Each number is 128 + 32 x the weight over its row's rms, rounded and kept within 0 to 255. Layers, rows and columns count from 0. Numbers have three digits each. The size before them is the row's rms in percent of the matrix's.

# down: layer 8 MLP down (transposed), 384x192, rms 0.0621, rows 65-131, columns 128-191
# gate: layer 8 MLP gate, 384x192, rms 0.0742, rows 66-132, columns 128-191
# up: layer 8 MLP up, 384x192, rms 0.0728, rows 66-131, columns 128-191
down65 103:143117064198116125131121158122192125151149125111149142078154127097125151118160076165127178144142137139121116057083158110159188114116152091157187159095086130130151125113131130180106137160051088
gate66 103:160160120099132051188061156093160159140139111087105144103154132150118121122107107153050076152119092146165144088099122049116117110168132124100167147171148152094102106134067174152112164116173104
up66 102:145133107121122028147159142134133118152136107095162117113119160120136115131103132136106151141176115099173129129133045068174093134192186116101122117164125142108149102112081100142131138110140097
down66 108:113098131187128102143199060142109145145147110147189101135121166106129096136183093039139164142121175111111145154138105151130104210155115101128141124128070095092076140067154094119158146139123081
gate67 101:153151124093104111127120103104178140116131122152142093085116083069159104144137120211134119172104138198134140109147145136114196120036129119159130141063174055147103110167146118103103066143104136
up67 103:112157121129137182109114114157125143140068185165163149146101067149143147072061102101099122114100116107133182122070092144126111129167108139058148118172088125116101149128164156151177168150128072
down67 104:150145148163148165169115118150146159151136093173166161127093087079146086134154067121113092100153080140158170095088159126093119097098168129056132175114155139102138197153111178119166088145123110
gate68 090:135090162113117163134085134099136148125139092157083049113137165126166110100078070091139138157137113139168062136092105125171113132191133146160152131152098162154096072098144056102143094115132183
up68 089:115142158103126128176104179119124087149078102153113114146121129123157121203084108122130151143096151081118138090088113141111127152156161116131126156122137126128180157108160065163155158160126083
down68 088:121099138176142157053171088119099159115170153145131164120180087152102169105138109145129103100175083148106113188102121164165158101135142110149087120086172136146176117162078144124121102089206144
gate69 105:149084147091099165153093052137085063094082170136134123129109178174154112155162098120146107162116063177129121172138159096135103139172138114106106137189128112111099136102105109147109071127115157
up69 100:051092155178145103096162177135126131167096118137133141136198098150141095124128117134152139127112143158077180146174126073135127139106124134153127135107121153121131156151093116063168133147094095
down69 101:105117110078189141150108104128138077111121150099155105105136139168111090103093128137201088175146131089183112108135111093090110144073120115104086099161158127178064068119103124121121120118162163
gate70 105:116107165091175150153096096154116179178164127093127126142150102081128114127179070176067148172108130165106135099069170153155064116143095069116149169148076090090145160137138094099077133132172114
up70 106:088126110120187152111155117161114160186232112106187140171134141118126105126150115170082146138127152130107090174087129138159094097104149024146085182152096120118121115120116133087143153148175070
down70 101:115156125125113131126124189131123147125167097082168158095107112152148148117133177125111095104143156114116111167110100067194144090135146083167113151171173161098112100152107164154196106164127098
gate71 095:148070165152132135207134088158122104055113098070136121063155176175145132138157118123145169146111117187113117124092158138127155146125121061140117212080123108096137168128090083136095142095116145
up71 101:151171125122153114074099118077136187145101147180147157138098097101112142164109057133072110128116140105109167117154143107126092158163106151125150091169152169170095086151151204171178175180136135
down71 101:202127079147137116132121096085058167085125147111147119056098133134177153139158053144140186151139146157135133153102171141121077179185086098144125203128165139180094129113126148152132126152142110
gate72 101:117129163104156075160092086151125113138146112125155114102172140106126133155137112160126113127131068188142146127133113133159061171112088097138105190139140071115105154177109138116162114119119062
up72 101:099112118142098100119143122140083161150184119136178080100203115093123106165164197170135083141120074150144134138148099165148048130068116118190098136153124081150100122164098094119182139054115134
down72 098:106126147131166203103176168132065149109107101190123083120149128110089106132129156157134117162154126068166083140162134179151122131088138097213136086162109174131120076176069085165091170063143191
gate73 099:129158172111117072141113142075122124116149098122177105115158144059100144148114122090181140141131147255082137120158175106092113177091087121111178101137167117119171125115157152196118107112117127
up73 096:081182203135132142067079117132099120131112158163174092111173153117124122157126137028120139088172166141113126145152176085117123176110106134131204108184203105082131116138080187143102095108120124
down73 098:119133137142183118137117116176131056138146148194104127140122108098186134121197119091095132165091121088121131134083135123108163146115123084121128093105127124147063145125141081114064126096091129
gate74 091:149181108088192151126099075121098121104116156140122139088077148118161160161167112076116121147144135137104116069142136117130069201131123160104146126104135118147064124087097103226099129112127116
up74 091:109102107090169130159133117196121121157138157155178092110112138109175103117152133049152125174138118066101085105135058120124049120143130222107126135141142107163096145081140080166100160114136145
down74 089:147046145121126180160138147164080127155142124140162103102145128126093120092136114165148091180140093061121107148125064152137166112202159184101134105126087153158147138113128123096119139087149147
gate75 102:085152134084104108140219121166078143166105129090156131154104108119167116074126112129146177097106104147118130081093106151096084140218112051193119153119138141148095150112133166182153182079124074
up75 095:153097158099147077129103095193116135095092101177122128126153143120126176123063122111143135180109070136131157084108159170161161127104143081128120121165149161050121127129068115180122117129147083
down75 097:177192134098155122148127157141136153100166093102161110136119138133114187094119154144183148114092132170110164119126115124112136108146147049154127168155123146137094055101172126119161127080173114
gate76 097:139139072139184102134152151120161157108173137073131156146150108125121169109141074167087154042141115145111140171077111151139121115099091143141107141154108065146148099149154090103135137085120167
up76 097:102144094134163158116108151133166101043129192178106091194134079134135138151122133138147063107164089039099133107129155102139167128111134145147127137149131101133141167163118099092130092159153133
down76 100:108132141055090075106146073134120139156111072146125099135101158172196130156101170110117147140042152095081130121161120155117142091122099150064091103051146151122087104115071108148151136119056186
gate77 101:147212199061078111201138153139163141113110146189106164123129139111088088123062110181117149200105139092110177138177111128158125167110068110110149070131139149116150149133159115076066129138115148
up77 103:088152136069054139104100126128157130126103118120120129088158129102151113133095163127190111196099129125111138154149094150145099116090120140132150095129161141153096128117181125111096050134118097
down77 103:129137093118158208103118091122114101096124146070133065084152109151153129154140124116130103080169146147132141133131045146181178112084155118121140161126151127140087102121104132180143111127132063
gate78 114:100126106116152119179127136134155153125064110069135102128200113126083093079140102105146137064058136118072099134163080121159059141184130138204065156145134155143111167111141118075095065107139132
up78 102:148144059110134120144056171119150028137103151087145131157162108131090181140109140180128094091161134090074141089125101145090119093126156143136092130140118099172095118165093120079115062155117141
down78 108:100145094179137116162105145183132135053106158113181118116135139104090169138075180181137100093085086120102117123130136149179130109126145110087128132118119108103169139186164105152128130157187140
gate79 102:112145171087160149103110099128136093157101133159107165089204062162147139086141105127094145155175148119093099106123109152176126134122101085069155078092136159159130095102117147141067114128146094
up79 098:162145183092198157115141171163179149110160110123161168144147075103164164122161129127103122069138120089076079085058184165131104153076139149116127123084135156153127120117157152132116094162101122
down79 101:104097154157113142142144111154096136087146106130128122137138137148061130142108153153118124182133149182154176136159132125126129136134085110112105087094108107100111160059151111152181150124189125
gate80 090:172153146118147133114137148107148084155163112162128101131164156106135154168140132173151137135085116066098145100105141196161143138160102139080125130102177161171143149135149150115189150124159069
up80 094:107187129100147131212083129164126169089175141113134138147173177112143102144129064104158103093132107127139132115071182117114133079128123106100118146169114129136138154148145113133183162153123132
down80 096:143197119113119153038082211102127124187146150118126125151105163129111165103171084130126082136132186092086125145116092150131126117195115134134127141124166181185114162127115171167130091092107114
gate81 094:125167150127157097131153137124227151087098159099157097067126127131069134119119131126113194139106123142110146155168177083101116124131126142111152133132156185105183137146112139149146104125101093
up81 099:126137135177070089110128142085113172105106137118181090125092146206127161066145178075104157128117114164118135162120138115148082075090169179086184137145119163083178144140131164162126095069069090
down81 103:138113119177105101103126142109056117164141119110153140165068166191172116124120152106150105177170116169116118096094139152133115112123140134150161166150116142129098094166111172125123088090000136
gate82 098:104129205167160132074157116128087162126122124110130035113094126118121198129122178091152165125147110137099154182141068147122065114140150200187086067068161112125090125086119129138127116106143104
up82 092:090145158113149158154138135106137093097067137164099104111138108111130115114155185108094134174101142150094109132100123068160108092109132143109126115159067205105076071138094170124096138141143136
down82 095:135132163159101111094132115206129163130130087089128102156136158162123186150077138121120145101175153113129092143111147185132111172088091145164178140111194076130123168198163120188179133184124112
gate83 086:140146075114059130149143128125113077139161144110199117176134146072186141151143144120119058149128140158088104153147137117172120099112148145143043077088165131150130072126158086171109069101132103
up83 091:091112101162162099090158187108118119137121102166102081127140105168115122135144181149217148116144149166238155153112115168098124073090133147121187133172109130118101142140163160125108129098119137
down83 081:127144158122160177130093057130131134145123141115078156089099106118114171104181129087085165122115122059096134078157149082096139180160116078152163142141088114109139191126095117099163118138135157
gate84 094:112152112088097177186127078147100128128124150123158145022151148078051110135123126127081159123036098122105165131093118074129170142096172117110119160124123094094112127111143133094142179180168156
up84 090:140163126133132090100133174098109200155155155110101135170166089102111170139148132194162108076137134109117195108138097099180096132102088181069128103106156140087121157139196125171078160106109110
down84 095:143193110139147099079078155105122169115078133082101154134132102109150143094157129133111136099131122101087113116147090127190101152066108160119132095139144090166087115104182066112095116138147085
gate85 083:096134096101148058093117144102138180166131170123162131128123084126129154129126126115135145084097115121142084113097145155122089045106207167099060133116165070138134149116178142139128155145153140
up85 088:115129071139200095152114184142113156126148175105178160104113150138146159153123086092105170073130109111089130074108153083156113116169127104076088124080164114137139142156113174132136153153180148
down85 086:098134162116104105119130085087111118084152115169120110117131114114170089152113139157134167145095138139124127177116105138110105119114185183116077141127179083121134129156139088083134078139041102
gate86 097:105099173145115124097085139154172097148060155110119113054149090127160115104171095107110121099121152093163165131139107145162088119117095119082121144091110116151105135077152117153169080069107102
up86 096:161146072122133088113101160163142132069076169122101136161063135148092170172104083147115141129167100154110144112086141070052143137158144117076145112115089128078162140197126201104093153170154153
down86 100:105118131154133075119142178129161150162111147095069113094159077136138112139159087130125109094184110073111156150094084131158119105110144103090185140087089103174096134135147083128112105138186141
gate87 098:104158130146140137101133074129075149168126120127092163098111169136113139142134131110141143125086108141086075083153132186136118141124152074152135214165098195096156157111093089226156127108120126
up87 097:139135174117134132144158104158113147151116117160128094090142135141095202099106146183122154072137094064113151066116129151082156099133097095111136177089132139166157150171144133159132165084142066
down87 098:195091143121132130141122087179141153121146138124139147106111127148082146128130109145129146173112131146182087070114103094120191154150153106123156190169169156160170106108134094142165141103189089
gate88 098:155140101034137139095085125151137126081082086098114167152128068147141116130110109135150155119096101170096147118090151083101162153131127110123118143122107181182095123082119153157120168208130083
up88 097:131153200138175134160130115070166088165153187108093116094105163122099109117103103140104101128126137105125079108185122151132079136119087078136158127114154095076141142180101137086145121108143155
down88 097:123101182005121083118133078119185074118131097121139126137078112136174136125141074155127126115093140125112115132103140070132136146142142110081143182083124127171130106131120138155140103136136111
gate89 097:195133160167129125160115091155171087126103119155083136121103127159101071142106134172114131105138089108152136106185134191165144156109189077129121137137089089095165089118179111119153089105098153
up89 097:138194113136120127136112079173166105124076145138112143113073081158104099124112118104159154121181103150181145155186160108131053086104150127096149106066179110080169096138087146104154144122110188
down89 098:128114180134126144114085138143150120113107130129163092052101128126139155142203191198131130133099152151127051086152129106175126124119120150131152088112157142090123139074190138151191179103090150
gate90 096:158121152132106142148108129185157121125082170110151145095109114183104144117200113101098154114118105115062056137119084147120136101188061115143133143119115111149094132154045125165138151106113131
up90 094:106157184126159118152124119061109119123140107143116165103167125097105113159085121184123133162103164085122132118137174098131134192096138112122174169121139149095146101122172175076111151142136095
down90 093:102183204122150100132126152131147151139059174116162177160140066178104104125144141143122134139104115119093135168117087136099123120142046113155125183131114123176063125151108142131153176097109084
gate91 109:138130144123095126178189125167157116164123157151119131146106102072123100066132155173146155171052128081170143121149111157216130152110123073138132138118096144137156132118156038086125160114123124
up91 109:110169156113127100126140084119150115146079102101151160172136130196156103170067182044138149062173094116107159152093122095143110129137132130163030108097128137142194106175137113115154118063171176
down91 109:143162094147117101085141148192131064150116209100099084154112134123119093092133171133128175196086116059124136107142144129152143096107109177145122141130134154135118146134115083133172175090137123
gate92 099:189128133121115063150107159178143210102167134105134123106143160081125171169055134233111128137091126166121144155119150135105109181176099093107066150106131077097126152131132121152109144170170141
up92 104:113111089129122062129184122108126158120173099067143091116170098080142125164142138219098130124096142199155137188138159145127146130130147134112108161115131111168115095094152110100086152164130148
down92 106:120113079123144097102169062102114144109127118109113139153118092140120075129093136160103150106120144145155123205121156148102149187153143157139134165119117167103152037138113117077122180083190097
gate93 105:166123147176110110116112114084075092187114117184150218123117122117148130173161132126126175120102084165217140157134141129134141119118132114155136092096111118111108077096084125088111112193102113
up93 103:080046123137131153161106066129146177092105083099094189129074144116086159119104144137055115108091114159143124117098118232146136126145126091144082220172056149147096123179175124111179149145128151
down93 105:114139113098124160162115156127144105114136147134177133154173115139096065158186104159127158069092130172135083140179124137128102133124115103141127110125128093055152052139124116142154158115045147
gate94 115:171149161166130130137126124148133125115124104138118104133134130073108140097072122153117150104115162092107107113151083163185094199158126090177123116092165178058121137113126091127159134115155127
up94 119:159138148122135104110130169135193171114106132040098115138169070101161192088086113168181095126187159104119176121123112114140137107155141170111129099088127150088078120192107167132143102124152127
down94 115:076117109124133072129122142173140124149131158149094094119217124128151196093093124113178085071119127117138162151120148113128123115108122133101119118105200124151120157218084147089134154161135145
gate95 103:136125123156156171120107144134105152172073147139158136083144127178145175133131132079123095114147143164135091119152121078116125114128095120129159172162158075160162101216116170152064168124189091
up95 097:128111113186102139129117103144107125116187091087199118181123144147114145189123137153142119107167121160103187152165134098115114089079107140129134095086100163140069102131086160051121192093119154
down95 099:127161174128147089144151123115079160126168117107060093175149097124067135105103146130127136123117130117104130106105120134164117095083149102091078150150176149244082054139071170136105151089104119
gate96 102:148145160118146155109147067164201211075153116126120119085075155088137094116099050089141169081080132121140124135095151153112138137130167115166111172112141124155148163136185172110199114156158145
up96 099:141165156118121131179136175055184073102125131143184126142144126074101156158127138112109184135085130118130070096130145134192156090072137126155184063130155113090167150133141122120115061151148100
down96 098:153089147116155198136136067167198193099134065197087112086113122159141125177141118132190165143094143073139129124128137157125113123126115075164083157069204095170139141110155124142107115101132159
gate97 116:176174150082123171153159179122115100165102165135123167145162141034061130053127119133111162134132080196137127160118066148220119161125148109094164157107151148116195092153171081148138152184166148
up97 111:151181132173155190162143117182102091127124175194058138105135100154106125096076125139144145142148126071121139098173083134122116105056146134126147121135214114149156153176128085064165191127142113
down97 111:112100138146147140148139134156066088102138118142100130110123173145111114144166152118162155134127159115042170106142107167079086129108119146120125091133078115091105194137154155082167204101083123
gate98 103:134152114139118114171115169110066124148095122091071184123169170129181097245127131181071164116067176156134137128142113080157129151130100174085109169075144169088107112181084066139132118076095118
up98 102:132142091156145128121163150076110152117132089157158111147116148167097162118118123116110137144123116100122122162094097118217081125205128075156072126083075141133087093143116100147143103139183122
down98 107:143116116118132096143115161157152127134155109136126129155128133096137088116169104077113147179101139075158128178090077092103069134130108059167157166165119180101126146130065126114128113163077108
gate99 092:140146144118099134106147108096168167151148142089102159098112111182112070175131099101128196128075156168132098047153171101107132112129140103105154151093144157174148160130094128121090129112124166
up99 100:130107173110214130144074106117133095066122079167108171140162113121146151166097117148117085156150118093062157132082083127106082177137105113134119160140087126086056123102099127161209131179146105
down99 098:136075151095179094178131060155155148095124079119088132112129104139174143196134139115112151149126150143128139064104130114107052104172154128110127158137116130142115110082112097136141176122196157
gate100 099:176106142071129125187110138105107129117138067130080111096135120109139208174138131129142075091105142131109085066112151102175136205174068076095144169166159113105103130114121086138120143106129107
up100 097:030189120137154159086111119110132166098189164093143145124140113145098118095141101108113139148110122130105167114145193110098135058107146170190130125082130185128169173144118180144178127154138126
down100 099:062122129127138143133121127135141200163197119104103128168144123129133171110149120106104109113095134146134145095165176126110128078213151099144180180125126220118112169131123132169180124130114041
gate101 093:106133151147104168142089147099134107127086129090126064190115111138153162128146139151137099146106096145171081146164136127100121178074128156182146064127118095123094119113177192123144087140111151
up101 094:128104080156103109110175159132163114132149202144211141104128112125090170082111129158205100128152180150093195072139126145114176123114067107094169143112168103089171143141143158150121176148136159
down101 093:095142148113177085152100162142137065054141120142116097100045134112159128084147125136105105200105156144210159140125134104131097166078148128105126089077103099105148137078110141163117171137110124
gate102 098:164132106164115156137097131114105129088090109189132143102111126164172134130106153114111099061169164130178135073140164123152120084128152129098116188115122120058172111140153143172082068144109113
up102 099:094120118117164116101122135171108131148107138163170130153072150115180082133113061158118114200172121087106135146077058146155135120104189083154114109195110096170074148115185197102189125138186094
down102 099:141181112118104109168163130119143103172170104112145047129160120117058089177140149129116120112075130172105166102178133144105123124114105165124163121109182192122136159127039082168087147113125108
gate103 105:101115106120106141112086135198227111106112112126099121082132120178145116138118105101096124077102137108136111139078162071090173109197117153072082180173090115137067124146163201105141114168103170
up103 106:074162101141138122138154160179133087117176100124077118156132145106111125109097137146090136081062201092122130095108114169124159109186110076107124182105109110125125157127190143119128117142152139
down103 103:166159145156092145122156099104171154083147179135124124162194129116119115164169109169153136145144156141146144178147146127135141121155170075138147086125188119124159163158088156103108148133163146
gate104 101:125121111102131181081112090081131135087134103166120166092152142192191196102143093055093120104134148125189122098113142106124081081126158138082097168169180182170050113134083125170109109093152121
up104 096:117135192108137114166137126147131194117156092161083144165138069101170147101071157153112157087160127068077101121118094146087175117153064171073182132178100120174102180123156137113111141124137140
down104 100:119145151178137099145133126163127078124103144076110085158140111118094053119162098145145066123144122115096104142182135113126137173083176121149052108089110137147201081125116156113150147133160113
gate105 106:150108137181148128127069168115192111156058125113137085186166108102075126154137090174125134084159110138133128116162188081129118143069114179114117071132176132148182131121159115139088096087125103
up105 104:103167170097109166179077134156090089144139074143155193189157187119128118111081167132140105114107138082118170088153105175133130143143085140110161178113134144113134187186086133084137144125098171
down105 105:104128128156131082122073130078125149163108122045164120187122108104097113160117145167132114092172104118097172085130169136168090135093127201092131104162103099146138168130163112118106151218120132
gate106 097:128109111137107101063140118075097097191088096168145069078147126108112106129124089094104129143129091134157091165181059064154140110159189121093196155145137191174146112124133126136101073141085077
up106 096:112113216086139113139119092060174175166065090125123118117155151094132105140107102101179118144103070190163173145186129167140129133123101096100136091122122114117082156137159080130124121121108106
down106 093:162099084141130120082114143110058040093163127126109171111067154166171148126115133116092166106186164029128101148120160093099168117126161153110155136125151168136150100132067129128102095114171144
gate107 096:066133106121153115191153113137166155158120156084109181131114063139083042114146089106131169151112063172136114163127120162103126125146107166108077110055117173068122144143123141130135164150123164
up107 099:169119203134119119113064138129152149098092114158111110134096115122100159112094137165102104081111159099107148120162169111113154182111098118124222178191156046128117145104157194145120102108138140
down107 099:097127114128161126180165157070168168179139126160110163150113075084080080105150121138140194095130093156076155118151140135081160136113111170114182126092151150108178149110103155171149133141119162
gate108 095:098112151118150162128179118115113171119114083133121112100171096160132127140133084123127146092128160106098123055115206126138122141104098105111146143123112134104178181107176146176253129117079057
up108 098:103120096145103155147143132079091140117072129100103106124119119095124133125164144147185130113061134153135183122113028158171118156168147181120087129131096169117165109100170214156054182117072100
down108 102:159125131105088104110185111161107150138163099074149129158174135151143091165131089078079101070129086117123103109104160133193121150157116123156112156107145114190151152092169126101141116071200137
gate109 100:102122143123120172192146091114149115163167164163104101120208161126096118138120077100096168150052106115110050111130143133135168170144120074168150115089103147108115080128091149124206082187118130
up109 108:135160173129110176133128095161175115133146117112144071125131172127145071167114099071167167104094054170097094126113173205101113153127164100159149103131083110096126119072143165120107170149126146
down109 103:120140176119102161124150096164185099089121125079166069080126144138162103135166076063124182138154121144111121157144119157112119102118181157128104086130118105101145103074143152143149170096145150
gate110 114:103179119209145056146123128072121110101123160120146123108183131111113056147176132205111106172174119137122128140158137117128074149124119112109095130067127211127085122150068122147057105110118094
up110 111:168122069127112151149166137153121145102113172104142123092119177107126099143103143189100146107131130136138092139148162205169062118120122110138045121102116183108120129131120144145129116167179096
down110 105:177177101118075110081189098168185168125092111127124131126123112100163161137110116186149092155042139092094134104138095138157073192113156124175107126138166166147130132126120114157148133147094166
gate111 100:111155153178106175124107140123110129072125115142091105113135153117142108178148175147098213116157155147182165145145132103141099134146089112144123131073102178068159117106129124119124118156130162
up111 102:127155105129076181180114121096089102066111118135135099062129139148147144124124164090075115074151122116133124098111152163094139107135118084181129145094106172106075042061156154132127069122131100
down111 101:114087154104050178135133095103150100055118100145161143134088160074162158091148143111096100079160100148156096094142133144092147144129132095158124193145148063108111110130117153146169173111150121
gate112 104:102121146149152145109161125133135206132075080054128143137157109148094173117146059149148114101151155121081118187159155100172152086141101149155108189143140138135106103078095112168107170135147126
up112 107:158120146128175152112158095109092162090124069106146151094096108110172225124108103139141113180170092137134111181115118113151167152137096157146106141165142100099119074071140136175108116138160122
down112 107:171094141066147152110124126097158125169103105126159140060114119152231119198092174130111080160150094132158160048152138087107113204110086172104179102113131142124128101084103119150069065146081163
gate113 103:189085095090122152132170177151131124156155180079077128092135126110136036119175108118070183188135103094109092126131097157156118109101145074080120115162122092192092083123147096168150135121133114
up113 100:162104181155186163135110164095116122099088145078135189113174199143149086136226153119058135131138132161063066128156132167144125131138098133128104101146160168130068121129082101164206193145115120
down113 098:192115120128104079149101174156156129144115123160122108173069085131152152127051103152103082112152132101182101067110100087156141125194186124123130152149118131168170105111103104116075090137135111
gate114 101:169089141098131155112129099117098111128094097076192121082169144150193116147142083098160125054093094138103130135075135119122081116188129105126154117147117105096095135104151178100218135153140109
up114 096:123096109152170091097166146187135110163149156115141136167146132130101198124155107140084118104092092092095133127094144144128169125087112120153153151198125107109109097148039104164163106166113161
down114 096:128140192080136106168090117113141156092105145166132134096131162186129118178112102178137119131095140139162124177142076127185143108193146113144097095139129154055157170152169152094176113132132107
gate115 102:122135099104149147103060127102119120136091151077119092136102121142084181154129085123171105100161136181112139133097170127108080117151090181124184113106133144056095035095118236173133106117188090
up115 104:123166115084127162154121134116180130115090119134140111033139205147119130144130089105106058152114118166064109068153168125151115148120086149124107105150147112094121126156071110055151098147145107
down115 104:140120132131096077088103099105111159052113112147175088136093100122115161164104106103152100143162129166198172159131051132098128083149117147116177151159124127043096056104198190174140096149144089
gate116 101:057144102127140112138156136135169162103118165132087078121153092181106180107137059088101095141174116127142145133121127148098121145164198146126162127147152154136120121122138118148097082125119101
up116 103:132088149128134149094127098120100119082090127134100144148107142086145099178100087078170146165161116055208203151130090095145082146123156139112115095126127150146113198115141095082174126129129183
down116 101:160137096147120127144169182102188112159160112144162124107145168099155067146142195134127167069085155216074151121134117108131131120065115135152136096113096098122095149134078154107118129129136131
gate117 104:177134160157104193178114161114129110147093092151070165100065077133085150168102142149165096189045110153115128083076118177131137163115084110157125157121138148122139142182132147073095060130094127
up117 116:141070138140084155149166139125127138140148091143125145143078134088101141170114170182152084171077130160131139127131071176174122098075137136161053118135129095127152101148167087075097080112096125
down117 111:120082119151163087134154107118166167124161127137145085122132169126142136129145107147107152106185138173123180206114148082146116140086170099135082099112090107098165070136128097155163128158109147
gate118 098:163087133085132148167133106093117126155168158166084178071135135092127176135094069183112188108128140088139069121179152173166147122119094110167110132096049144168087084152097170087133136110102180
up118 099:166100093108120154127204092127132129166152130179100159089134132106112126096075112153137173132149110096159079134126122175192132107146127040155112118136044132174122120110111111092145106105122121
down118 100:091102126147146085098113156171128133163119154107132124147098112202107102118184133087125120170136115164066162062112132052089084134162117108104163095132136087078173150107177106133147102109116088
gate119 099:166168126169176143132178093055144118176107102170062137089111088138094102076132113185132192142131118162163125145083119100170158117162104130107076171128118101123122110112158125126105146195136170
up119 095:161100114079099118133023130114142131074092184133161115121105127128165176186094073099077075119115098150097181080167132144098160189117122110101177086157180141097115159168095138126127132090097122
down119 097:159086153079131167140119121095136151158067159165120136112071072145100158164126072180122127120120142145186179096144121123131154111190101151119134091149151088112119135152129147149119190145204170
gate120 106:159108129101112161197115108061077098159164123151110160114092063106099100105140129218113114136114124140120145088183127131188180165115085087131095104108166095139182154195156131064180149146143186
up120 106:167142121125154081133065117173144165097052170112107122101134213107119164114126096106107147145101094078131136136136129085114095160142141147096112135150129159119131088102110148107021076112132104
down120 106:147130108099172162168125096083130134144114148156121113131115114098107102149130102174104112150105157039126169030151135100117157165153119161082129115146177134130160154078135140080103114095147052
gate121 107:120177119106142115159134159142147156093141107095094141137145132114178073095087059145111179120082109158142159133093138143188096214099144096145109133075165128079149166126142094140133130121121073
up121 101:076089161153127176124118140176100150108147061083101110102117164180079178141120106113154101067088114118076090107102156135113097153113075125149163135112163096099134075114213208157109097126084064
down121 104:111084122108113157116107137149104136180153143146078098133116134157112139177150161109169095147150136147110147130116123105090093118141089170163187079119161078087069105062104198135137119123156164
gate122 094:107103102143173167131104143067119076154149113100161118128193150167111201165125152145096105106119135140128094159184136152105143130103103169111128093067087181103091133188141131106121092105148169
up122 096:112155154109112146136136132157146138112150138095121167156104092107115078087063095170187105111106086156134141114133128172198112160112180121132111145149138088140120113103166131120135173164120116
down122 097:055108081134147092107097144142078086160139136118170106122171128158147177141143138110121108123120086145110100168126098168128154145125119175114092092168130136051140106151122093115116080046087137
gate123 092:117160142112146104151128093156097111105120112128100137147109130082071073090160130176119157132068141198150174068194146183200097165154131121155091142059122143110121153147138106171075116138138091
up123 102:174113090107153067115177137165156144151192131116112142151096148098148096106146163122185175222148135166157127139155130125134104135151136098181115087135164135190143109176121055132143214146091185
down123 103:167098121116134103110155150186181153136193134155120135159149146121146108125127103107161168150162111091077070135088122098116048151151133111151054083143102137203159094141106111097161226162151161
gate124 091:173132109159163082117139147110222088139149193160136162149132163149135167097070096129152186126163149133111138084179118130124185130083051163104106138103144175129102176123119128111076143123120145
up124 090:106139131112131147184091149137067106112057112107163109159147072122086113140175089155121098150135110143099125159095156142171079144211118106135210138122123076113140058127096157138162125114142074
down124 089:152132184116182088141107178176160099144136180151146112059083132159175123081117118157164188174165107153071173119174116133153124128157089174086177134069147087133126136106086128076089179078123166
gate125 101:139108163105120111126089147105096132142122163114148123131087121147137150147151137169099102099117123122106116127127089130139148145099122103073109074058096084175099147150091059075143105142108138
up125 098:114073105108083085126158150162117129130120107112110120149052167101127127122161159151188129119121141078164091156205099118130119097097140097103125108067130127210132150106142098042133146150103141
down125 101:117104095180127154112122140186149092102142086166077147108086138111111083090092175113178148150127114071106126163159168149099062124135142115128133167117140102116168113124187194131095079125158139
gate126 098:175137133083120185132106153056132197155121144100102173127073123112142131149118104099131109035110091132109139111075138113110128154131104116113130130099145131087122153162135119145123147130155094
up126 104:115135091108121164135141150085110200145145109130131162147131121130137126146123147116157119038124075135145075119078159139122162086102132140149128142117128153114124133147149077188082136076181073
down126 103:093103040136142130143159154127100164066146108137142104125174137123100093122126172131096151104117118137162027097115158207079156093162138132188156109084129112134075153100138107124096101103126077
gate127 099:102124168123148141108138132064080141172074192124155140136150063108140117063161112151040117101140128098161125159065116129111141129091136120135165112095189113125130077126145136132136179138200146
up127 097:128139132105149120121190180145161099143096199121152178086122124161185092115107148087107125159123118107155160173119070093116156079156117121102145146160139058160064125097061143102143148121169167
down127 100:175153140143116132147073134134128122146171088135108107118133132103113150196073111121181114158112102162144109105087149156160105109163100176193098084136062191146194143176143110115135126079063103
gate128 095:152099170095150166133154106108098107080083074142153165149082121186129153095125073110125123088130081148116154121101149101087114159112115094081174133135105097097090166119118146159160135107133141
up128 092:087135154189175108117121111102168181127178181136144118117193122120142054135124122095106147171116098131098116105192145119132102122184092123177112148062105153121127119164091108104126128183146137
down128 097:146135173168124160103140081160119150150156160171162168142133115186176080092104082055139159082159091168101107091154176106131171085158109106116166138099119119090103130085124140082172103104101137
gate129 103:142103123141142132164078171136184132116138106090085130155153088161068163149152091169132099074130086141096156161111126123120191117095090137134127166144109086099135090111126144134129140123180157
up129 108:086174159128156116152101126129104125124115097166152096113129149082117083085071101143075146208116118141124145102174161163134083171180118140136181094094135155121120154154104129150129106132148071
down129 099:096126135176195122164084171132201133116157111056131124203170067127113128131145080132082080146178118151098126154136137140100148125101109159138143127141143097161181087162126149093142111108085137
gate130 092:089144165167106124128135160088147162128152078115143132114139125179095141114171083085056174169145157121163144116155172110138148112218099070140132101114102113130138142113103175175116096162126093
up130 090:142134109205087150096125155083121127134136151110172110140115111136175155096168046046080107168137156073185140151106125145123139074162185081126133124120091129149124083070123110183116116182189090
down130 090:139183086183134175127136168103113150105065171155178096106048135111174177097168162092127084172070138118118123116116130183112116096076191115104166119130167104110146088150142075101119197145164161
gate131 111:064104141086138162143172073116123142126104182106137137144149102144157127099175123129122131132155093159098072168106117112065171140083114108162168115170211091141141178118175134140145151135150112
up131 101:117126153105149130141103127134135185117121146113124118153130129114124129167180178119119127058131134153139115147212152141173119177156088067177122127076184106126211165161092138107086156171075120
down131 105:051148172127148122104135103196134096092100135134141114133149113134144163110176092171097147183059146122106145104167129127138174086138184130125144116105098164117126228148157048148115146122120088
gate132 097:085099124138101083162135103130125116122141122142121074099176132132125155117160136067135210140097188137140135099178159096172125107177117112135173133129096084140136177122092103200122106087044082